From a checkpoint of a small transformer trained on Wikipedia.
Size: 16 layers, vocabulary 628.
Training: 150M tokens, 9150 steps.
Each number is 128 + 32 x the weight over its row's rms, rounded and kept within 0 to 255. Layers, rows and columns count from 0. Numbers have three digits each. The size before them is the row's rms in percent of the matrix's.

# layer 7 MLP down (transposed), 192x96, rms 0.205, rows 29-77, columns 0-95
094:168147135124176154160165176141120089173136135080128151140160136151154146106114090111132079117170132148116158171054135107164163120099108112107161077128136168117027086124148081155124156155133142157192162156153131146111131124146062093108114145183084173158173156120081138106110156096057111142
104:237061110113126143153152111136156113141128082123125159115124089142142104102117148111080137164138132093064144150092067146156109042144121168141153054119150114092145175124081072143139079135103118113131115074141146104068126097156131103081142125119076132133124190115131111080114138159131102164
100:127136151063146151116130081136063121099111171177114078071088180119159132166144114164130103114131079118117103143138150134156159099088213168110087159162097107110174114186056126081148138136096111138151093091123148200096113131144104107148104158099110142124115138067176082099170095141129147119
104:175148171154157164120123173091171091042160105115082145176087186156160101123116086166108108169143131180126111147102109113122098106102131075140134157157092155148067155115163081101120127146176141156137149173166123179128159114103138138148111097114075130181083169150132140108177125174094065137
096:157096115101135172121136136112091115129151117108150181151074125183133100130124130122141132131115169105107129097156193125071144114074105140069192136104140126142031150146176129123179160107167210096126137149113124146187159103179172161123145120132145123104165148121087106059088154077086145149
099:121119094094112108147127200145156146103136074065107117153093073157077144134127137123084132164095106092152150092111085157134093135128123152118125106107127164112148131190149182128195142123187099095178119135088103147119195135175165123092144085123093112064129103139190107109142208125129073145
102:100180073086088108123085121141096157168135131145168116150161131147138169121089141139121163091093141083105158090167143156103154127159117185092085083088157105121141171142143104178077073098110165157152161095110129162109123106181061064133157112128167141147101127172101131070145120168062096166
097:175123048106133122122121091098138153197099100179115132157156147161146144175179162119097129115147143126172146057159129106173152127114122183153144105145132104156149124107080120184105085210126150124152143161099137119149167160130148180076126148125128101139168093055156169194111169141131089117
090:151123208099137199114088113102160104149119126087091161152069139115155140112146155125138155061143134073155077112105139217127106118100123058121125172138196128139135144123145088119090110158170165166133172072161079115119127145118134171093174121114148134109177122156142095111146172118087157163
101:071143083094073082113119171144103096156184115145123123134135165092123106148109128176146075129086157114110130121165079131094125126121139144107157128108129151131182159089103115133200163027079135110175130111155106177089130159084101157094138098218116120152164154073113128175127108139158109124
091:150180098121122119144112146113159134190160143144160139127166173115105110127115089196161094134142190146137092109142165129151111129096148107139136083107118112121185102206125134100131138139157130156160129160139159127078107136110095135168131136145152180057154136086075012163090141090104154064
101:162130145167211111119178123125162080136153146131106121133090178141106108097074130088147121237112157130142105100118144095120114141108160140116162169137151114121091129089143080085183086133169152151090115118102122152133162098107138130113138167115132121078119122079040162197110124105096173074
100:126145126134112128116117157122094123152073098100084113144175098044146129110111111145157147099134109141153139107104128092157172161109120176099081135144128089189172167148130141096142107166172156102200102086165140132139096172125157159125185111153098148087143171060067142107073144130163056076
109:150089133107121178122150114126141111142130082147144131138134092152192126132144119096084137140130119139110068193123159125200117166175111111097106069065098116198133144151104152153107085109146178143172125126162120113072109150133104113086121117104155140107158049107067153211108163188108123098
099:122131189201143124195095104120119135139126122102138101144135116136176119132125025105142125182076064173159104146116161074103112099127114171118110071134104112141136138159125129159141127145154150190130189113126133126076127146096116098121168168151091204121181187154130136114122177111077123125
098:167173100117102170103074181157161109094117092070100118116127092147146130114145170160156099067152154092108160133175121161110140140147142087076129126086131166149092151162177150122158160060148120140191120171117075128148058132138111126047123176102165145128111104125144120128112064154124127185
104:145120113111151161146023151122130100088166160092112109108107138070198200116100139125183148122072120104168126119087105116162164095101122126118097149154146134120159146103122142141111065166141182114178081094132132167173069116111102159113151093110083065114141125080113150146140148100082123168
094:132085148127096146071121158080079171129089095081167132142128148099076122126119097149104178095186107144107103112168176149145131105100186144141129080080139111076172098148061116132144115163146142167109144112112107132128077093172167144168133095142072148139152074053190113125135155091110161155
104:141070155119088119078047100133107131123140125162153131121067126140106148118087159133134070090147083159091143102190127124138147090168154105143178147133084121107135128163104131116095064125090080105172166115097145161198119146108141174121128131138193097157065090082136101154147119104113127206
097:116113124129163138072091093159109093114177076108213133157094131119118150113069145120120132154143119070144104118162114142129153127134162096169184135102175097182070150118200181124173076143126120079204136148138117160153154109125109144116154216143158174105126166118121130162102103113097143105
102:189092131067199095135116186145152133144069133142157121148076152110135105112115157098126137097122099126100113123148116142128116112144112144124161084104206091110157167126094142131143171149106165125079158139096019154078061120135116156094110165175107171140159152110152118110164158172075158124
105:154127162143173119116101143129109172121127167141177161130130128130103132167162056171124103154133150146150104136129161117130150142044115154119120080072100129099099137149135149110087099170075128107117133143097127134100131112087120111155143167107102148140139115099135102000151157196164138227
095:105165169159098154103152150161144194172160127107074100126063176112117100126111108081046131097146150113178108121132115085138126099123095101029126154126069092120112163069149102169114075172165132181111121131155122126132061108104171153146136153088178108147140138121101124112145132140095146122
103:102155074164067183097057155109078097098122108155095166104147128104185175106100142177156118090096148042139123128141154150113160166096165126115060133138077151129110117171112134155068127166134150137168106139140157157107111152112138125163129104119151102146150070085096141168097132097118053114
102:112173135129158104170154135172097114139104176131148164122135159124075145157141028096151111169169093087183127104129128150145177099104083134146096060146139158093111100136124043194118175101124148152130120176073130131116099155129149133126136150123151111090202169138123069176094132118131140109
089:090079113098108076149231137107156157149112147120137132116154133136114119102132115112130089092216134117133104107138121095192117170087106147060170102167161130080097137058124125110112177105136141060122162115174138123081163157100169138116129100141124191135165141167087147071142120139161134140
106:151116090190105158095167131192136087119074169170141138177118087094125116122077125122090095100120075115154132140126102120158140139075167073132172169126149091143145151097093115109137130223153091097151123093078155126131109162091121154121142135143170090115116126193124085214173122166130135118
096:115091079076180108093092133140090097075104106154119109118108127136079086109158167068172122144068142122163092108137105169089133087112099095124122134176131223135107118159127179113152122114121127148119087134158068162171104080107147147099130149150090184081179099125107132150051157142137127142
099:115123160064087154135146144162083144140112146143164121108110119122054144095066145100124120111117091174177078155110070135191078144055085125095100111120107121130137131215128121075201113141093192088134149109128129162137146171099132116157133139146165118159104177172121147098138084121147144154
092:145100120124097152163085153124087146123146088167155164096142102157162126133171216079121114083130089099205148088111121196127120076096163110140083144150144131069104142145115178148109103132159127116101169124085097094145142091136171105104168181141131121125087169132119158156135169123050166178
099:155096086067118116110147160146156161102117090092137089138129129134118141119170163127105131091190086133105099119117124116156068107203112100135130101137152136133044090144174180124148109138115174109102148054110128097181142184149193170113144132105101141177165134165167086131075176116078149119
099:142085076159103118132098155095088126160231126087135120186133156091125136122116136111107134103070151137039108098118122127155143142084156107174196123143165142113165163147142151130118167141190111103152109137160148059129083151140151181088144064104129136132128075072115152151170131146098134116
096:069166119144133154155169116104159153104142141041189116074166074112152085097155092128110096064168124095103086140160098133171112141092121101070101173132148105099147112137091157137094113104129122133129065168174135143056066140093128110182129115081150137115115070151145084149140107128132126156
096:142117099151116152150153157119172170165082108176130149105141069123177158174134180089083135125169094157130137044140113126106103088166143088102134108138096148118088143160191139126076181126172092144135115145170122073094131132143163087105183133138130164178155139179077152180120188099115113146
101:118111113057162144107103146151176188168132138129157122193143128125086126145124160116117139136108124116117027089123113138128154142119132102120100118158085145085081118122029111091179123086144156149172156100121144121198148133126117078156090060099101114100102082172137122113162138114080159166
092:158119147123153133084138124158139132146072149144149113108136185077086096111119075148130124072134208154147111079142108067148135131169106176090182137107085156113187085138129109139129153189174094058129139092145086135107147195053109109097095127109143159129099125112110069133167153118106124101
101:178086075062145126098090133151111094147152144123107125125084084156103148052104143164163109168082149121075126138091160112142106124037088101095153097165136145153189128080158112112123136160144119093183134108155077106106150130098139162124079071150167127083181138143137101098183108117109150128
103:152208178164140122115154162115087109154159144114144115144123108183071143114114082112136193101114176157136132128135143104155144109137075117082092120120163090067055146110143137186095117153088079078119136139170117099174099134158114177133133080079125135131113078114117154161157100209103114161
107:112138152101163120142184092075117137137170087142170105126157103159164121172061157159107156116104130134146189154095166131112104162096059126139139174119164145131101067132152199134187172085137156110152154114138110121165106165123142151116116086070119062127134135200112112165122049110145134110
098:166156113146116068088122117166121152142156158107134151154168139055172082118181186123146112114134165095089136151143075092091134119157142131171116106158150151054174124117109105100146127163119043148126145090151113135111218056087172148094109141132097121107124084169151148155136085104125133110
099:114136107156165145149149113134058088151061207141146166120107155130071130124085091061178103139135120133166046118113082134101154100179110112121105126161095128088104134136108107150133136169105141108152147147161121132203067128169120222120110133104148085175163121115173113142121102130159123118
100:115093114129152162129104171078125109057155090139213109074140151169088160152166116146130114086148070134069147136131126154136157153134194091151160108116125100151094085115164121144107192111206172109124146102126120116149107156145142109132105139170175146165166155196158148129120094132179182126
096:124121138131143159155081143115130096080115128190099149084147163111076159119142137123105172138137167139116128124096066168142163193092130142158117143122089138108164113151083167160060151193156034114156125104175092107163138129174156084185103103131136141130176099131141101169070145131160134070
097:105165087115015117178151161091085116124136070165182088147131136172169192111133065167084120138132144164136071095154136139119123101121137148141126130110117151124168167166167084120130124154117142163101168150135095131116165103140138118158129115113181145110098100086099194194139108147158085164
107:139116139096082149117097133188117163151177099202090113170108150070113121190198176120087127085080122119090089147108147143130161130133164151153123128155078136117134183160152091150141099118122146131059138156110124145174167135143159089153126110186109174168140096069152123146135134136144201081
098:144137126144128113146074152146102148114132145116099174087109124146104168159124209177129147101114153131112157096138127162124143123175099117102164131197125102083149146129097098100114094115093158119069143124144079096159085087136130191186084118070088140162101112109131198086079065134092100197
100:095151090162166129114099099112138092111133160137091222145148115156148153097144135165165104141144098154115070205110143080143087095143160184120134131115095114130124136097190147161103160106170109160165198151106127104148123152172036130153150115198108087134124112181121166103147168106133137137
087:151072068164133134102184133105102074117192106161177116122172126124114147121117136103107156112190067145196131151100105123125105129111095093099108152096143159132087109125080168174137136049126154123092093121167117126133202057149159177137142129201105120126119126124160129093099081120143127092
097:091067078088039165154194125110165133154115118165149095093125120097179152207175104077104109151132113109185142121155162118060154069146150108158124100106114121071116176134159133098097091134085136142117143118133128147117101095140136140093123165156063146139164093169129164119149165100133120102
# layer 7 MLP gate, 192x96, rms 0.211, rows 30-77, columns 0-95
109:165176160116121131145119141100146107160153091127131145165094168134108098122144165089148098132169161091159127139162088166205140117102135101151125145090118120147159110093131120171155088107091224089134146102158120172190124125145152130123125157178204122083175118073177121149091121198134163072
109:163081170139124151068111153097082138073184075145131139095118146112116134109116204071119120102141134137142104141158134097111089147083170100097123097111160123144196158100125105217176157102085112121131149118180168139127145163105145158081153143159113106148128133089101072188152138188081136136
107:154191123138136071091096131056183177126217162115160099098084117169138204110182131102125099149079111125108107111104115156127156100133149124209148094152134107110169108132166087119128133171104168148130161114164135189142136110110092112148140120136098172117141101074149155172174114132131105090
094:134167139191159188073130144107106143123176151128132114101090133092041106133138168112145096144121135132166123141114110117184169143167185106173121153068178108177120070114147134153104117117089114113193128095089121154099090148143140125197177124170121091097145112121128137111210086112128144168
103:123129125152141173087093061147126135133151101138132096137134089149138067107125167099160085174138212123057086135065144119094194185080107095145124138160110131185144103105182087084111098139076157097124125052164123145154174103098113125135157126126155180103149143148159135114098095133106139142
098:152195131137100144091183151155125134177197115165072128076117145150153139130131215043136178095140107139089116124056111086090151130169086107128134113126110107140158107117128129169157128131158098140085143124149120089147109075081131143123119201176130128171078100152117117146153180147132120161
095:148166161133105132141164111119109156128159157117127178121131165146103154141138132131159082153124181144083171169115132099129107166068094178102162069163132125144150133098142128124105108141138140207153141067123075059146054144155112126117114147167210044122107109101152176146124117191129164143
089:135151159156117108041155220111130114080165155127120119131130145120088134119108148085095117100140121153082161196114125108183118094169132126090140135142107129138141170146128109072098025157126119114148103167134176145164183097062171177136087125087141092147120151162111113143163160090136143139
101:128158095160097216148106170154086159133114089147144198132102133190110139123138131089137152162105070132168093191134094120135124133158096100141132151146063090153086124120084087150097125103131113118163131100139124117154132076122079151177176165096152143091158131076155101167181067133159158081
090:150176138167140118163140145101116162076109110079162148156118214155128124059142165106139214117117105115113171108121124150091138155103107074110151138101127147141160104082161105130077130126079228146119113105102121140154141158106066172125136174156189120116111144104152113131121093123179192122
095:124126156081127128103157137167101123134126134195133131113113084162118152141099132072163158081169146071132145119128155165122166133107113126134152136194169094165112094122097096111110033130066170130163182088135065137098131152151144113107105145195115131167102082091159191132147144195172119133
101:095138147090123123099089113121152192154135074126136163071142123156143081139121072111218130123120131100137091133099105157168105081153140101127122176161123069148127085113129154127150113095110142159129144033127109206069087083149144164079141117144147160150124159117186150146098105074102157120
099:123122116130164165120125142105152136119137145121209175112170126138103169174158170117141140160138144130092108172141085102190162174143196120137182134180118009141098108146139128163099139162141084105157127089131094134121076087105157151053143192126171117149150160152114110149150125140146103156
096:143157164129117156157078114104091123132154145149148150143118146116186140137118149141160135135081052121133136114060178196121122128155144049078145149137158140163158190124124180148126094106135080181214141077092178122155126142104149086114132144105114161103076114151158165164117124130115135200
099:123099097144095097106135093156064171099070154140141189109142141153134133126074115089085173157110165148115097120078158088180136108107202169147106127182109123063129135130119168103158122081108150099166123116108135155144147063121124154153162167154163137081114164123172156158126159104132218152
106:109128156197097178079116149120196144138155065219101139125107129148162108094078116127146137117131131112134165121081144165065158138147110113109133097128114087097032107152118191169138144077096138127148101148148142144174118146114107120084052157134131189115106111174113146169128127150121160125
103:188144115133128153142098090099083152117095143102102137109199097189114177130113139130137159079042114108152131129081155151106144134079130130164173175132164167179125095106151144179150188074093111125153114150186124111098112145108118138174079155125217130108152118129139115167162125106129191123
101:156111174097062106118128176135142117127173096197102125119071112165094134081145133103160165179145118129177143153086171115152072098155103118131156086116120080114165086155089136120161125158132145127149139108156154173093121147073110141101071154177204152101084165116109104169163184125109163162
104:104136101160144110116110146127175124176151137149204137127142168112111196088147148140082155143093169102085115130099128161070150149139142125107172103147081140188152099210181083151077106200170167119107111129129145123085145123142164122146147197162161087132118154069140118169120087117151124160
102:149155126130132119095108108084159124114120170083192121113172130180107079100124131151217126135062085071120117166111067118114111081127092117113183103076105121121116123084124174124108125166118122134113132159180100148186049153119140141095099177166140124094111093109211141160124145151114138140
101:162145145123151125174106109125101170122131085145110144064116205147166115080157098101157122094154126087148105098034120124110096228137165135185133119135144136193170116175129125156115129107128142152120089086162089132172083110141117147136176120100130134080135139093149119123124113193096189158
099:155148125193082121066150089076109112085119110103099142102122121096106102157203125160128108102089146138150167145072103088115092096114165153154129121155125111119177118132123133196094138116081134153171174061150137094069109156114110140189106075119088072108091151102093106145135054145121103130
101:155168102139105127087112113086145116141087105139090090116152137073162149091144123122089160141093197084097104094070167126129167131143144134115148129189093135144159089095156192118144097119121144183169057096139109152070175062163125108093134072115165091116091161104137097167118109159144186125
102:168120142162105091069129066110177124161140112149120103089137116135168149111196108126175148051122130095134123100099146066146050138156136107098137068125126106141097101095132091159140130105132109198153176110163107144168112168070171161114126146138119145106096208125147089181112161157150135100
090:106095140129159152095173123134167105138127108122092153112136167102169164163121114129085168131148152108080063176117063113123140147090164185157189126186127156116139097085090172089134088112124109083177078118104102155119142118096050138126077091144079159141129080122125107128086158102137193171
106:143124142155108179072064071123160160168113118176137119098105067074155143192174108098163187115101166106118094141153155088146162116125175104135126111146138118143145174158129108148180122151173203146136146132167152180120155128168178091154073113167141162147129117078140119147136076122090151163
099:103143155110112112106100161166161127057142120162181126065127067127078101127174124124142193085128078122093115162100121092129127127066122117153136088155150135169095112124182158142110048179103164130149166094152159132143177173110126099105096162104115183177133090149170093123172141164136165123
096:154170140169126147136153132151127120145125200120214154152119077118120171133162137082104111115151063083148126128110119100136168107155186135105189056157090051148147083123137110138113121146092084167157090128098120156138086110139078124158114111069173177113140079138178087158108103153147123136
089:118122208147110125142132096141188089149111129154131117118128114170169137122146093085183162094131136102138135107050142153113129135105214155176137142119166132085146079063087176123115069090181106111095115118097149215108089133173084132117102160128155180137148131123096148135133148180137151140
102:130130153194159112100144080127086095185141130110128088105172127183126103139153164114120108138160177124098128104068125048072098136149127133190154141143171147133176133152149142158194097127074144125144142073185113109148094144082181178135109140147139134102183111155137159132199085137149123093
101:104131178182102159144150110130131094114109128173145138173157097076092101147144160171140141105075131121128162157109061154113113165188151099166137140135179097087185126144092107115157152158076109173229089080112103109164086137159116082152161108109112133127104124168185145147121142103171121178
101:111183157113112131119118103096146145169170109141148063111139107122137027156185140122134140124049177124106145153114179162088125150131087058187114129107136071113126149141123100128108128159090112184195140137163094117141124118080133164159130128177074112086164156173120180126154133127142130174
093:148156106116172100124163155117132131110151105145163150147103077154072125164131116127139099182192204130167133119137126098145131172097137107177176076125159100095111121126161149160136172169075175081140170080086103142115119081110095128069135125167136165105153070108138146190151111178071096164
105:104108080165164169154140138120129116128096114169128064169142137204147159098196149132178105095145128130156156119096083189113179182154145091128172158162128116140135177100121172144117116048138131156148093121164152140082122129119153108105149129139175159169131157100111118184059111118099094194
094:104097142163119183130075183102062144103081147151134114096086088160080114070141192090132169121123093155114105126116192119138116107089157102081149155131130074157159125161094123127161124128115112099156135128135116109073094113122153145126148190095194170129124095082089110179107177169113114063
102:119165125114086111080080124093085196113138121154165186165121099098144150108158116123134138086174085086129115155101130172158142160143113121151121168082086119109104154133129152156095127107060131152123112162103149173126036107092132144198063159113109077128164101151116112176145081122095172079
105:129113168137139105125158076098107087111154125165152143130139148152106179190128209165154182084126196086059187133105179103144141177097152095163109119162143099183129127118087148140139147173135128163161110104110108139122066105096166119070153182119136153140077116102117146167121107113171170107
103:170103164177142084123110100144194112095135116180118165158143142159125103118125172130092138108082045146116116158092137084128102162190099129128116135096145150081126139159123140105089151111074175188114119129123147152125069197097120118132132133119099143141063119115210144152139094107169211129
097:156112083218089094151099098106104079092135131155135108137149133171187107157130147124120107154063194111114113066114150122156121112148129152172121082144149151139179132139127132149117080128135156199161129119177084174116151102113153157159114141135159186131119182138150133137143110056086212122
095:152164176131114119079061122145171083131152125133131155149138034188150172134154112062089092073155102124167095179083120114077103124059127088140114148162137124103135094092159164138128088142145127176143090147136117128146094160102143142081197110165114150160121126134138095128133198149143113101
091:171067129097134155137119115129143157102129079113087070108154173137130137117168171065138081122161124112148133146140128127146129205185193126167193081123162081112133147161187121126118088074097108139070154081143119107193113104087124135114209131150180119105141105138154124142119118171124160150
097:100110087131149145117086133118174124117154117086103068048085110156058108136199162098113101100112125113104097126062155067110103118110140149172164105110127111117135120137191142069113138143101122180158086130184152104173120162160151130190155089149132139133091150110139081169127159121187134172
094:135127125087153139070171153137149071139202135149128175147105113170116137156133135091098179122160127145130112092128167122105101098181126089092184119103162089121115103153107082167104071111105162119139159085093127095182113115053121170106130124167165144169133080064161098149127114143141108217
106:164145183109108147042120089122147112123132141157161133182128133135105194129156124074106178108148143133114117096079144139157133121137110166177057129128074069139098054143102100108075142135147148177192100068151127154092131144130062167104104114119114123136073116109172112123164157123122175153
098:113149118073104110058131180099104116147122127063081134148096149115133129109225147137140115126166117083176108123090126132136086146108058111159120152137137085197139086159114147106070087135081125164108126145129130099141081159137093145142167180119134153110144084084204142142081114102180116151
094:090091117127103120123110137093143123124134089157111153109116081132119107153173108114103123093041052133108164139096154152094155115162131127098155129103176177167191142124178154135172106101128145157106153099190148177167083175172104115129122094103176128099180143151164165155108220112139096100
089:121111105189158180137122160109142097063156117120101165146096190136126125088120128078108134057138074123133149144069111093136087104162124145100132107079132109079087105146148133195070105111102157155150122066192191118135152072156128170166128114135164143113166149159136139111083143172136175147
097:134094124110070164143158157115071036197101123087118072170186124122138142176091107076087082080132117132160130147114158167136153128125106114114215136146164073150163167157131149127120099183143133108119089110125074122093112136092093161126108089126133100111119128128093119136110165126156138201
# layer 7 MLP up, 192x96, rms 0.21, rows 30-77, columns 0-95
102:164161144150164187071115132074132119129109123113123228159130127104103177164124072131116085166114166101125121122119081146171122112101202178179179180167123115142160127054172089135145128112154140139105135143158150106103167133101174167109128105160160114132108129141132087133071185149133094159
100:141146144104158159182132131189140173131156081179124146126111117135079120150132123153134138116164157093100125137077133108098147131197180177131117127136161160076151118137147121140125168171128072207121054115169139090120124154175134161049083142180107156106058120158146121161077163163140122120
110:203112160073104107152137167106149125142197119097164138142073156102088062149075127118116161122135126115108135109101140132140142050114111114156125099119103127148186185138121063096112107129097181096138115167154166153105158200101116153141049127107167104125138100121171119160164075120169117102
096:103107090064117090103109140081105122164097175121127150093091124141111163183119097192138145102123114170181182172148149171127170121131078079166147141133064113204102157088067106108126091126118070171140091102174147177173148155172143116124124128086152107137081114159106154117148129090140127148
102:095185095113102099159081189098176104154101124105115149125164141156140100121178121143114120132149122084106133102061088094104068078195093137140163133139118117124157107108125098130135081149138063133096095120123167073108151194083185136155086122124127150175101166153099091107141140053101107168
102:166172149115089141109111152129105124134156096101171171165138200157117079106159100087239126123090113120139105137131143123148146124147080091172099151123122156105136121065118181188139115162114130187118093156132152122183148157104183128109109114186119123119112132057123143175082114106165072123
097:152091148126133121115074132146086118096154087161163125119137096138081134118097167136130076140098107144168090140111181124098137146074135073098163115145079150102155160018093123130115167145141140068092145148127182187142132083103151134176189148053111137130145100119107167145123113133088148069
093:149118179127136134150123119202148112117137087152137099145169107126164158119109060108136093193097113161133072047150092087154167177150106169158126094147162143156122152108114135097113141092097108091102121103125077165171179073197130117100112161111169119190128129109126141137146153098187068112
098:055106104128131162130132150115129167114134084135088177177119126114076091165125155127049102084058093139105132148136149160185116088120117123135165171098109166163132133092130124196081086103093121151140146153146096099116148140081108158169111131143106105175199082141117124076164132148098095195
093:196045168129057133142188108195122106085141072167132139121083153035083129137091154122150149101109091132124129171125175124118159169117130143111180105124085119140112118121112125130116125118115144097115100151104074156075114133143134073128150144160098078203128126103146118131191135108142093114
097:124110097128123058153095121139107135139178120142113109151105146189133159130110142139128109169162131108109151145141061181101088147037081055153100094086110106064148060095137145113077120137135171060102170148112147082117122122177123126168103119063148135179137138063115126138151122124136107115
101:115084105125146155090129144139148144107155134128182149103087180113164121078102142168134131159131144144111081149121156079176127172117160083154095138119077104154081123109184135153108149117169045114101171129130190099131107167121118130118185153150144123203169208122087131091200173105126112117
109:072110161184133124110137105103123158067084127136106112119117113119083190160134174120083127130127120183109113160150167196122127139083151092109125110135168151122122098179160126157178164097092175133133082108120148090155100108145137180107175123125125168070127057053176151170129106174129101080
097:122107162116156137142146142118187088147120122172112202169102144159119132098218127120105115084188113126126136172167143119169105060111173098119131121091086131104134098132104147177154114113112077087145138135124148088107113139105130102077114199172130090048146047110102122074101146103124118135
097:149099149093092122140141146104114121130166160113168125160078199085137100082132096148147159115132107113066161152106144168157130111090121130053113150131122097147120128144206120134187139138101082104122154109085100107091136197114130102185100174129152125099100174167072156142142145061167157196
104:110149117154110096139135180107099141141109113105099083135123126130112083149098115114143181082068144063145189108118123157160151147175146161101165136149082121102143068213125104133126138125138110152162151111139058120116148122147140165107071109182171138088167088066089177126218141098135132109
097:133123119126183158127113125184112159129101113166102119099152082173135131088176136121078178149142178126136136131060120165127087090170157160134103118156075120162152184072057099138170171097086125128083098137142192139127143176137126137130097082126129124213058150155160153140138101138140162143
104:114138117106153111143159115120123120109089178075127158108115133105096110156125140144153109180158191154094104106160101093136195123198187082114135112057196099130108082149116167092149126123180124076131071063127155129097132111121097051097122080135095177163101172115152178138105131126137129138
101:141189193174161162144086152134121127111149162098148102119135109142158090145162126143132137105146102104097106136157122091130102154137198114145106114143114136133111204074095176095195112084090077149119104165091177159167145126097099161090097106130105091155077117174182109106165200160121080111
100:106148185141122049114138129137158088083177184095172131109112080140159071132125197131121109114141159099072112143104094146188111141097154165095104091180115099146119191083130176129151177168084117101124141163094099159079187139083144157155151151111099152134117131107134136138089104109127161079
101:140165142134118063147128086141130143061120123138120025177123149121104114146196098107118121077150120136075119123153117140146095140081150132097114162071154126148127140122106141154123064180104072110117079103104100148110148150161102146132208064170119103110158096100116127113112167130071192141
094:147068087109201146129095190119139128077071129078136158099142116095160145126103085177121158131194156118136133151132138102124072123127138198177151200152149128095144119068119119147166112108137126115138209114121108133124151113148089168134115093126202140071171100154111143131107109144183156142
103:118126122179162158177182104076093096184144172148135099109128124139119082180185108115065119109116148138123145141099170177105126123122123103178089178169152084118173127190124091104168138148147145118124169124179124151123115098168067119151061166115150159108123091169152135088149116172056131147
102:160082137169120118177100177113144169080148143173098144070129127122195134117120187164116110079133107166140142167131159117115094126175145143096146144183138066142086103100127107119125105181113222111135167116146055104130170128116119080144111110173103189155104127105152160112099145152141113061
085:127158067150149126108118141084104185177175144102146153133147111125193116129140131159128137131084163135049116160108108168120122097170129084152113105115106062171104056106095140125195122145159108113150143159162079160171129105071077180157187102166136093149118130174111150148147095168131088143
107:123154073113104118157120193172108169135195134151188165081151148132127065119033150054148088138103149131143179159106078081198138178151086135115132138158086115118145158114149115182144160147125133119176118116143129097138152118112152124134150112042121124171083160129127156127117105133105117130
095:112118109084094137076142120066103123100130090086147141137092172148149128154124201167098219125135154175140103101144048095126140101107152151111122057162146150170097051148118150146131111101132127147106105166125098132173135106125078112111123168188110101148167118108105112124169166116137208140
102:067112153117122212077141082146139124133146140132123144170173190100144066182154091122107114133090140126143160090137108112121142112059059168118105163142172141097128125129133148134177146137069088099156100123152187122087055141123110138152077150187125143122166098128081111094146134135111109186
089:091133073145127101123133072121172087129082093091106066154160148111158099195131149186124177090107127054209170099166134129148102135132126109115127154100145115162114133157136077082099111093135120177135132142138155117066159083163179094156108167113099133097128089143125145179189106133102094120
097:122172148121132148122069135073137112216169140127119159153075140135151132171130132149150108110036099103122170124129155156122114167170182102115122090162146119130175172114120057109117079145074161111061162146164160105117123149130191186164130109146087146165161153139084124138171137149111140095
100:143138079099155147134115094179102148074089096130082148117131115140113082191126161120145109187176157181135127130158125110129125126079137138131121092146136188216120129129135149127093080103105161162163128104133099054129126146086179099138118150115162177125030115081139074141088133159086141153
099:185143091092152123031155146090141122158056167114150141152085133086138151160134101090097147075120148137111133126148090165148146119129144073136085127071141087089136150135078117133054103091182111128138171113105104090110120104121134183075141107169134129093206117098158155123173089111125109138
095:100163107144145084105056130121100076152101131092098119170155112172092076106122109106092142107091135149091166151193085153103184158133155217113158150150108119104159091121179143128098088135111183131143068147081155155198116126110088102140092116118143086139124144158139067154105178142148126137
099:177120129169146105123144041100140144088107133142129094084205142042180085148147094139167179139084150108132129143111160136125109167179132173128138150093140169150176104141183094092165105138166119126114150131066084115116117145145176137223136146131143148092098181154091127122121130122132113116
091:077174148102178132135117139134165119086108171162173142164121122147103148136136167146153187174103079133030106152097135144104101173122149099128063134122107077135114132157099164106188141142194153130147114104042111138126117128107172085134103136164134105184089174138106144098122100130194151109
103:125163168079194191091183135143130164109163155154158091161095092115123142120083050128124175149148144142123121154126132160107247132106130109133119101156092144106136088103100120077157101078127137148124124123127125075152146067094091101091126096180144156084107093121122192107134154143128104121
102:138129082167131118106147130139117125091134116162113109214128118188175108162105172085148134047150177156112145111119130143087123124130107068082110085169118209139091093113105108106108091068138116176151131143193103168098129136116177103205128174131130123154111112137137097105093129139060140129
107:145120134129191173140117170121092157178133111133090113108092088144103143158104115082113082096150104131142161139145163129119121061158101119188125151187130156072134078168132066166109097179152152107161080146180167105131075113112085186145094154131143101126113123178168130115175054105091111113
099:110080203107136166119128061113159122167143123092099147129131168152167101124149133138128104150163110123159130118069157150162101193137136208085139097127108146108170070112181137033159124133179090117113129060164134086101116189113154092133082109116132141108151093166149079133132104119138130099
101:166141144095145134114077169126141144155151170131147086178153180105108150125093165167126147121091101133135145084092127182135125173096099136109118153123097109161153148168146150133140112222178127129137104104133194087118173180064160107138113089051065099113124124186092116100152078148157163114
102:145147154149096081136135093121104116127083110141079103118115121113087118139121190116091116104176110148184167161121148158182082119124160112089118123198157136195119114171119109105151160165127150177166122124126234136103134089203119127156192109105112149122123098080189143172144113146109093097
095:130147174144170117139194092151096110121124085141091066093105149133145123101124095109095166123115190098125125153135100186116115168157175085152140149146183172175131104099101160133173156112169172118124121111140083153153151151148115043033122114157159163153111117090173161146139174103100086127
096:160124118149125133064115104072134135148099097086140186148133079171149169097105161146160161135145127088096176137104097047171179131114092115055082140158127115127095147096152205196098155110111112123089151165155136143116110087105168135122105080169099142141100127137079167111079161149120097149
108:109122109121181127100107158116146175204095076111138133080115092176143168130058144132113158184128093145109140112102144167130089048144128098139108132167138139176134129128091156144114199155134121109148149131187116135155113098161154179061123122101103179136107176133165149160109141146205097178
099:085180050097161161108136115072105166143147135124159175096183150153146087181145138140100106164125169107073093104097118140125178149147077172137112121167145134142196159088131110083129205138098122128125166167139096111073117130095127076125161136171107138137164123098089109123116196109098166119
101:113068122131147033112115177124117143117068101128144171110158096124114154130163142084119125118120167100175142120105099114055103102074079147143131094126084135119119138123120188124113076143121148092094089155156167189138095154162138155097167099155118110109140139168062061197140161146143166097
086:090088157109141110146114129062124186102104151113149167125133133115125089158153085136085167084071185125078101130106143116106141135177110132205114149159114112129114183079127100050105162113169156181199123105139148151173095082167151182150150157138127124074141145155146184116115135105087124134
099:136145162189236140126136107168105111113137123158142131113163154165120044058117145144104147112081120170085141107115130127111143091116150089092170145114127092111073148112107138142133148098145123102201096141127120139079116098098131090108143149149081050071110141138092084076086113120084097138